{"n_layer": 8, "head_dim": 32, "d_mlp": 320, "rope_fraction": 0.25, "attn_scale": 0.177, "tie_embeddings": false, "parallel_block": true, "init_std_qkv": 0.0375, "init_std_o": 0.0, "grad_clip": 1.0, "schedule": "wsd", "decay_fraction": 0.727, "decay_shape": "linear", "train_tokens": 167200000}
Each number is 50 + 10 x the weight over its row's rms, rounded and kept within 0 to 99. Layers, rows and columns count from 0. The size before them is the row's rms in percent of the matrix's.

# layer 3 attention output (transposed), 160x160, rms 0.149, rows 148-159, columns 0-79
116:54 60 45 57 47 44 58 47 44 23 22 50 67 64 21 57 41 46 34 54 35 41 41 69 51 36 54 41 37 52 51 47 40 53 68 55 49 64 51 59 66 55 53 60 54 56 59 70 38 48 48 48 57 43 68 52 52 58 39 49 68 46 60 43 67 44 49 41 31 39 53 44 51 59 48 57 50 40 61 56
105:56 48 59 59 45 53 47 62 55 59 40 60 58 49 39 41 39 51 38 50 45 64 46 28 56 57 63 58 61 65 54 34 58 40 44 46 59 51 48 44 60 42 46 48 51 65 38 53 44 54 55 53 38 52 19 31 57 60 53 49 63 59 40 49 45 55 37 39 47 43 58 51 65 54 38 45 52 64 43 45
105:46 48 40 45 63 53 42 41 47 51 48 48 61 51 57 50 39 54 58 48 39 26 57 70 32 39 49 61 69 67 38 44 63 43 46 42 43 30 68 47 49 68 48 72 59 58 49 36 63 59 55 44 47 60 48 61 46 59 55 52 44 49 37 54 49 42 39 56 44 51 81 39 45 39 67 48 51 42 61 48
108:50 57 53 42 63 54 55 47 42 53 37 43 43 59 52 47 25 34 62 50 57 49 39 57 44 48 58 42 41 29 66 46 68 67 42 54 52 64 55 53 43 50 46 59 42 65 32 67 64 43 45 60 62 47 56 70 47 44 66 43 58 55 49 61 64 59 59 53 30 42 50 29 49 45 49 53 55 41 69 50
113:35 40 49 46 62 72 50 58 47 28 47 50 48 48 45 38 58 28 49 45 52 65 45 40 35 52 49 42 49 52 49 58 42 25 57 51 67 46 44 60 61 55 36 43 49 52 37 53 65 63 47 39 42 45 50 56 44 61 56 59 35 36 69 68 43 36 61 64 58 45 47 49 70 53 46 50 53 75 56 45
110:52 58 48 36 67 42 57 26 42 76 46 58 50 52 46 46 47 50 52 50 43 41 35 38 33 55 56 47 46 72 55 55 30 60 40 68 43 53 41 40 70 55 47 55 46 54 67 50 51 47 42 46 49 41 09 58 51 53 56 48 64 47 45 53 63 46 55 72 54 50 44 52 58 51 46 36 49 60 58 39
117:57 53 47 39 56 41 65 51 42 69 38 44 67 70 58 43 42 53 34 57 37 51 49 32 40 49 60 54 42 56 53 53 48 46 53 49 52 46 60 57 54 49 55 50 61 58 52 39 52 81 60 37 55 32 42 58 48 70 51 73 46 38 73 29 50 58 46 58 58 51 57 33 45 53 32 39 60 55 51 35
104:49 50 39 62 50 53 41 51 51 61 45 48 51 60 50 44 54 23 42 58 51 66 65 40 42 68 46 67 69 35 47 59 48 48 31 41 50 49 57 41 52 53 47 38 54 51 73 50 66 39 50 51 61 54 58 56 51 37 40 40 52 70 62 60 70 58 59 64 37 61 36 47 58 61 53 29 48 53 61 57
108:55 50 43 32 55 47 51 39 59 40 57 45 53 52 47 54 31 41 36 42 49 38 49 33 68 66 49 58 30 54 66 47 44 58 50 51 45 72 42 40 71 45 61 56 53 32 53 47 55 63 53 56 43 40 77 43 55 50 54 52 42 53 55 31 56 52 54 45 32 42 64 60 49 61 52 32 39 52 72 40
110:50 55 50 42 56 56 47 48 55 64 30 53 52 40 56 65 48 59 47 73 36 44 36 38 48 41 51 53 61 44 51 75 53 58 68 57 31 19 55 54 39 51 46 45 42 38 46 53 44 49 54 72 62 27 38 52 47 71 56 46 51 32 57 44 59 36 42 50 58 51 26 55 47 32 39 59 54 57 46 56
103:75 55 51 45 59 46 48 43 48 66 64 60 60 53 37 55 40 53 54 65 50 56 49 57 47 56 39 43 46 34 44 56 56 49 37 43 56 64 51 64 48 62 31 55 48 39 56 43 32 41 67 59 61 36 69 53 44 42 40 71 75 60 59 52 36 34 63 58 74 46 50 47 49 59 42 44 60 61 44 53
106:46 54 48 45 31 45 45 39 42 64 55 40 53 53 55 56 68 59 56 58 66 49 57 57 56 27 55 28 47 58 46 63 50 40 48 55 35 48 64 63 65 59 48 36 69 45 34 41 45 51 50 48 46 59 35 57 52 39 29 65 50 40 29 48 46 54 60 60 60 53 61 49 68 55 51 37 45 55 36 51
# layer 3 attention value, 160x160, rms 0.161, rows 149-159, columns 0-79
109:55 49 53 52 47 47 51 67 37 61 48 42 52 27 28 59 50 44 49 48 52 45 49 58 42 62 46 44 55 67 57 87 48 43 66 43 39 60 48 48 62 48 45 57 47 58 56 33 54 42 56 60 46 64 54 32 53 40 52 40 42 43 41 45 51 59 53 52 64 43 31 50 43 62 49 62 55 62 60 44
106:68 59 26 38 48 26 49 64 54 50 42 41 51 35 77 57 50 47 41 57 62 53 45 46 65 67 51 44 53 45 40 40 47 63 50 48 45 48 57 45 46 60 65 50 47 58 64 45 63 38 35 72 52 55 55 39 65 43 46 49 63 62 41 61 59 56 49 33 43 55 45 42 49 52 40 47 57 58 35 78
110:31 57 62 53 46 60 57 43 61 47 53 34 54 40 51 50 36 54 50 58 67 66 43 52 59 39 69 49 48 42 63 46 43 39 48 48 52 32 41 28 52 55 71 56 51 48 41 61 46 43 46 64 41 62 64 45 68 43 69 36 63 63 55 57 49 59 53 57 57 39 44 53 72 54 42 52 46 57 53 61
111:50 59 58 53 52 45 43 46 54 40 59 46 41 48 29 45 68 54 55 49 56 24 31 54 57 43 56 52 51 60 43 47 46 50 65 48 48 51 67 29 39 68 42 54 18 50 49 34 54 53 58 34 63 45 54 55 68 43 42 50 52 62 37 60 66 62 64 61 41 68 47 57 50 46 40 50 45 34 34 49
114:29 34 43 55 49 46 62 44 51 55 46 64 46 55 55 50 39 30 40 40 54 62 66 65 38 45 43 40 48 34 40 51 49 78 54 42 32 42 60 57 37 47 42 50 37 44 47 70 51 43 36 50 53 63 52 48 57 61 73 45 41 68 39 40 55 54 50 51 55 75 49 55 54 48 48 59 32 52 58 45
112:44 58 39 43 48 63 31 50 37 61 52 58 48 46 47 69 59 43 56 33 30 47 47 58 43 76 56 50 44 52 63 48 32 58 42 37 51 57 27 45 55 73 49 33 51 54 47 46 51 43 52 52 62 45 55 56 61 48 45 53 48 42 59 58 51 58 53 59 45 51 56 64 50 49 54 47 56 56 38 44
106:48 53 69 47 38 67 72 59 47 50 43 62 43 39 55 54 61 46 44 74 69 47 47 41 46 58 53 56 55 58 46 47 51 61 41 54 48 31 40 38 47 53 70 56 43 48 44 60 28 49 43 43 54 47 42 46 52 49 36 67 38 55 49 43 47 51 55 70 51 54 43 55 48 50 50 38 56 41 63 38
106:49 39 32 52 47 58 63 42 58 44 39 39 54 65 75 57 57 45 42 51 69 36 50 53 44 30 67 41 58 49 54 65 65 45 47 45 45 23 62 44 28 47 34 43 49 42 38 46 66 51 56 53 50 57 49 62 58 49 47 45 50 43 36 52 31 60 51 60 45 44 33 42 56 69 42 51 40 54 39 55
107:45 74 52 45 51 52 46 41 36 50 54 54 56 47 52 57 53 59 60 61 48 56 49 51 46 41 54 50 33 51 48 53 68 78 68 39 52 59 38 54 40 52 49 59 53 43 65 45 35 55 36 54 37 57 51 73 45 52 48 44 58 41 32 57 45 54 49 55 54 52 52 54 59 57 66 38 64 41 63 45
101:37 49 47 68 53 49 71 46 45 42 47 47 48 58 53 54 40 47 60 62 52 43 37 52 42 49 58 34 56 30 45 55 42 43 33 55 52 49 50 41 55 42 69 38 41 67 61 59 53 38 33 61 44 50 53 80 40 51 53 82 49 51 55 60 49 59 24 51 41 45 62 44 49 41 48 46 68 49 51 39
105:59 50 71 41 66 44 44 66 50 54 28 34 56 42 35 38 80 42 47 45 49 57 56 56 21 67 67 56 56 38 54 42 62 34 61 62 55 49 60 55 41 56 55 46 52 64 55 46 58 68 66 47 50 58 38 47 49 50 35 56 48 48 62 38 63 32 36 34 42 60 55 61 49 59 39 48 55 57 47 63
# layer 3 MLP up, 320x160, rms 0.215, rows 0-8, columns 0-79
098:70 27 41 59 64 36 65 39 59 53 52 52 51 36 48 49 39 35 63 57 64 38 69 38 62 55 37 47 40 56 51 46 61 31 48 56 55 63 48 37 38 56 57 59 62 42 53 56 66 34 35 53 54 63 52 58 62 42 34 35 40 53 52 62 47 46 57 47 43 35 52 31 49 53 57 56 29 44 53 54
106:45 52 39 50 52 62 51 38 56 55 41 67 55 44 40 45 50 47 51 35 52 56 48 44 46 34 48 55 60 60 55 33 68 33 54 51 53 37 52 50 63 43 50 28 32 56 69 56 66 36 44 65 43 47 22 55 64 55 47 60 41 46 65 50 44 58 56 44 58 46 54 61 38 54 52 55 53 52 53 60
102:43 45 38 85 54 69 37 60 46 53 53 67 44 45 61 64 33 46 32 42 38 51 37 52 44 55 47 38 50 48 46 58 61 41 57 17 40 57 44 61 46 48 64 57 39 51 59 54 42 56 69 56 41 42 49 47 41 35 56 56 67 51 46 39 55 31 58 39 44 55 40 56 55 47 64 66 50 47 46 59
115:56 39 37 40 49 50 46 47 32 53 59 45 64 48 48 64 41 50 47 43 37 47 42 54 41 52 46 42 36 60 54 59 51 62 55 10 29 61 53 47 51 42 53 53 48 36 65 55 46 46 53 61 43 45 35 58 41 45 51 71 46 54 47 57 71 37 42 58 53 66 49 50 49 40 24 37 62 50 61 40
096:62 60 63 67 59 66 66 53 52 39 58 66 46 56 72 47 42 63 56 48 62 57 61 42 48 43 54 53 29 43 60 47 53 58 44 39 49 44 47 27 46 56 50 41 52 73 51 60 55 39 56 47 49 48 66 50 26 53 66 46 46 40 74 52 64 55 58 61 57 62 54 38 52 46 44 61 46 41 50 43
095:59 54 43 52 58 28 53 47 59 42 52 48 31 42 37 62 43 49 73 55 52 47 65 60 15 37 56 56 42 50 44 32 55 48 63 49 44 65 44 48 24 57 56 42 57 72 43 52 38 40 36 45 48 48 59 63 50 58 57 45 43 47 64 52 43 55 49 57 49 45 48 47 52 56 61 70 45 47 36 38
100:33 51 45 48 36 57 49 65 48 48 67 68 47 34 61 65 41 59 40 50 46 43 41 41 42 46 50 42 43 29 57 46 50 48 34 46 69 46 45 66 50 54 60 51 50 46 52 51 53 31 66 56 61 39 59 22 39 23 41 38 54 50 43 47 34 57 54 42 65 44 50 61 43 60 45 43 37 52 31 47
105:61 33 42 55 51 66 48 43 35 41 31 37 45 54 36 51 52 34 55 58 41 50 44 45 36 41 35 47 42 60 51 53 48 52 30 65 40 51 57 59 67 43 50 43 56 39 64 47 49 66 63 69 72 40 31 35 63 45 41 56 45 42 60 60 43 50 35 50 44 53 58 62 49 47 40 47 49 61 66 58
099:51 53 44 50 51 72 47 64 46 62 43 62 58 55 53 36 51 35 48 43 49 43 60 55 40 48 43 55 59 47 31 38 47 42 41 42 55 51 38 43 49 29 62 31 54 50 56 59 35 51 52 63 49 42 62 46 60 52 50 48 78 69 72 35 48 46 61 59 36 51 43 64 43 64 48 61 61 52 56 38
# layer 3 MLP down (transposed), 320x160, rms 0.242, rows 0-8, columns 0-79
088:59 50 45 49 43 51 46 64 42 50 45 61 51 51 67 42 65 58 44 44 45 56 52 52 56 44 56 45 47 56 43 47 44 50 51 50 67 61 14 33 49 50 66 54 49 38 37 56 44 51 57 46 43 61 45 35 56 38 53 48 45 50 53 45 64 46 51 14 49 71 66 52 46 48 59 59 52 51 55 53
112:49 42 66 56 48 40 65 38 44 42 42 64 56 49 48 40 27 47 51 48 43 45 54 59 43 63 41 58 35 43 62 45 46 57 65 53 37 40 47 34 31 43 60 59 41 73 43 37 62 40 63 54 55 66 50 59 67 54 27 40 45 50 63 59 34 55 63 59 53 34 71 50 61 53 52 51 52 44 65 53
109:35 45 53 38 29 65 44 37 78 49 40 44 63 40 37 48 50 50 53 50 51 40 36 61 34 56 67 47 63 56 51 34 56 45 43 47 62 59 55 55 49 47 54 56 22 49 50 43 48 48 53 63 42 47 46 49 23 28 49 47 43 40 70 40 40 41 57 54 41 46 54 58 66 59 45 49 55 60 62 50
115:56 49 28 27 54 33 49 54 49 49 57 47 68 49 45 69 36 53 61 31 58 46 57 47 46 43 36 62 39 51 66 43 66 48 27 55 52 61 45 57 61 62 48 48 55 32 52 59 47 44 55 54 40 45 43 43 32 57 67 68 40 42 48 61 66 45 48 46 46 56 51 59 52 43 44 38 54 39 33 45
097:28 32 54 64 34 56 49 63 60 41 56 44 40 54 56 43 72 39 53 49 29 57 53 61 51 42 36 41 41 54 32 57 37 64 55 51 37 52 44 38 50 52 48 49 57 54 44 42 38 61 64 38 55 49 39 53 38 41 48 62 45 53 46 25 43 37 51 58 30 54 55 66 31 50 59 24 63 62 67 50
092:51 44 53 56 58 59 49 47 57 41 58 30 45 57 63 50 47 56 34 35 47 33 40 65 66 52 52 61 66 61 38 39 59 60 48 40 47 48 72 69 68 69 41 41 65 49 40 39 63 61 61 49 61 50 33 56 45 49 46 55 44 44 58 51 41 35 33 53 54 54 49 34 37 52 48 41 37 42 62 54
097:58 63 34 41 39 72 33 50 38 38 54 50 40 47 48 60 62 57 43 60 46 42 66 58 55 50 59 43 42 32 39 50 68 40 50 60 61 34 48 40 48 45 51 47 68 37 46 57 75 47 40 44 47 61 48 48 62 55 37 54 44 32 59 60 40 57 48 47 72 48 50 47 54 45 49 54 50 34 53 48
108:34 55 43 58 42 74 44 58 47 65 39 48 68 49 45 58 53 57 47 65 61 52 44 48 59 71 66 52 35 49 35 34 50 48 30 53 43 49 32 57 41 64 39 35 40 51 51 43 32 45 58 58 66 53 39 58 68 40 49 45 50 46 48 55 50 34 43 58 72 52 50 40 48 47 41 44 49 49 52 25
104:45 56 44 63 51 51 71 44 45 45 54 35 55 41 42 42 54 64 40 41 49 40 57 21 46 55 43 68 70 42 59 59 38 41 74 51 40 57 78 44 50 50 55 42 52 55 32 32 74 51 59 51 21 44 51 40 49 49 41 51 68 62 40 54 19 63 45 45 38 35 50 51 52 36 43 56 57 60 49 59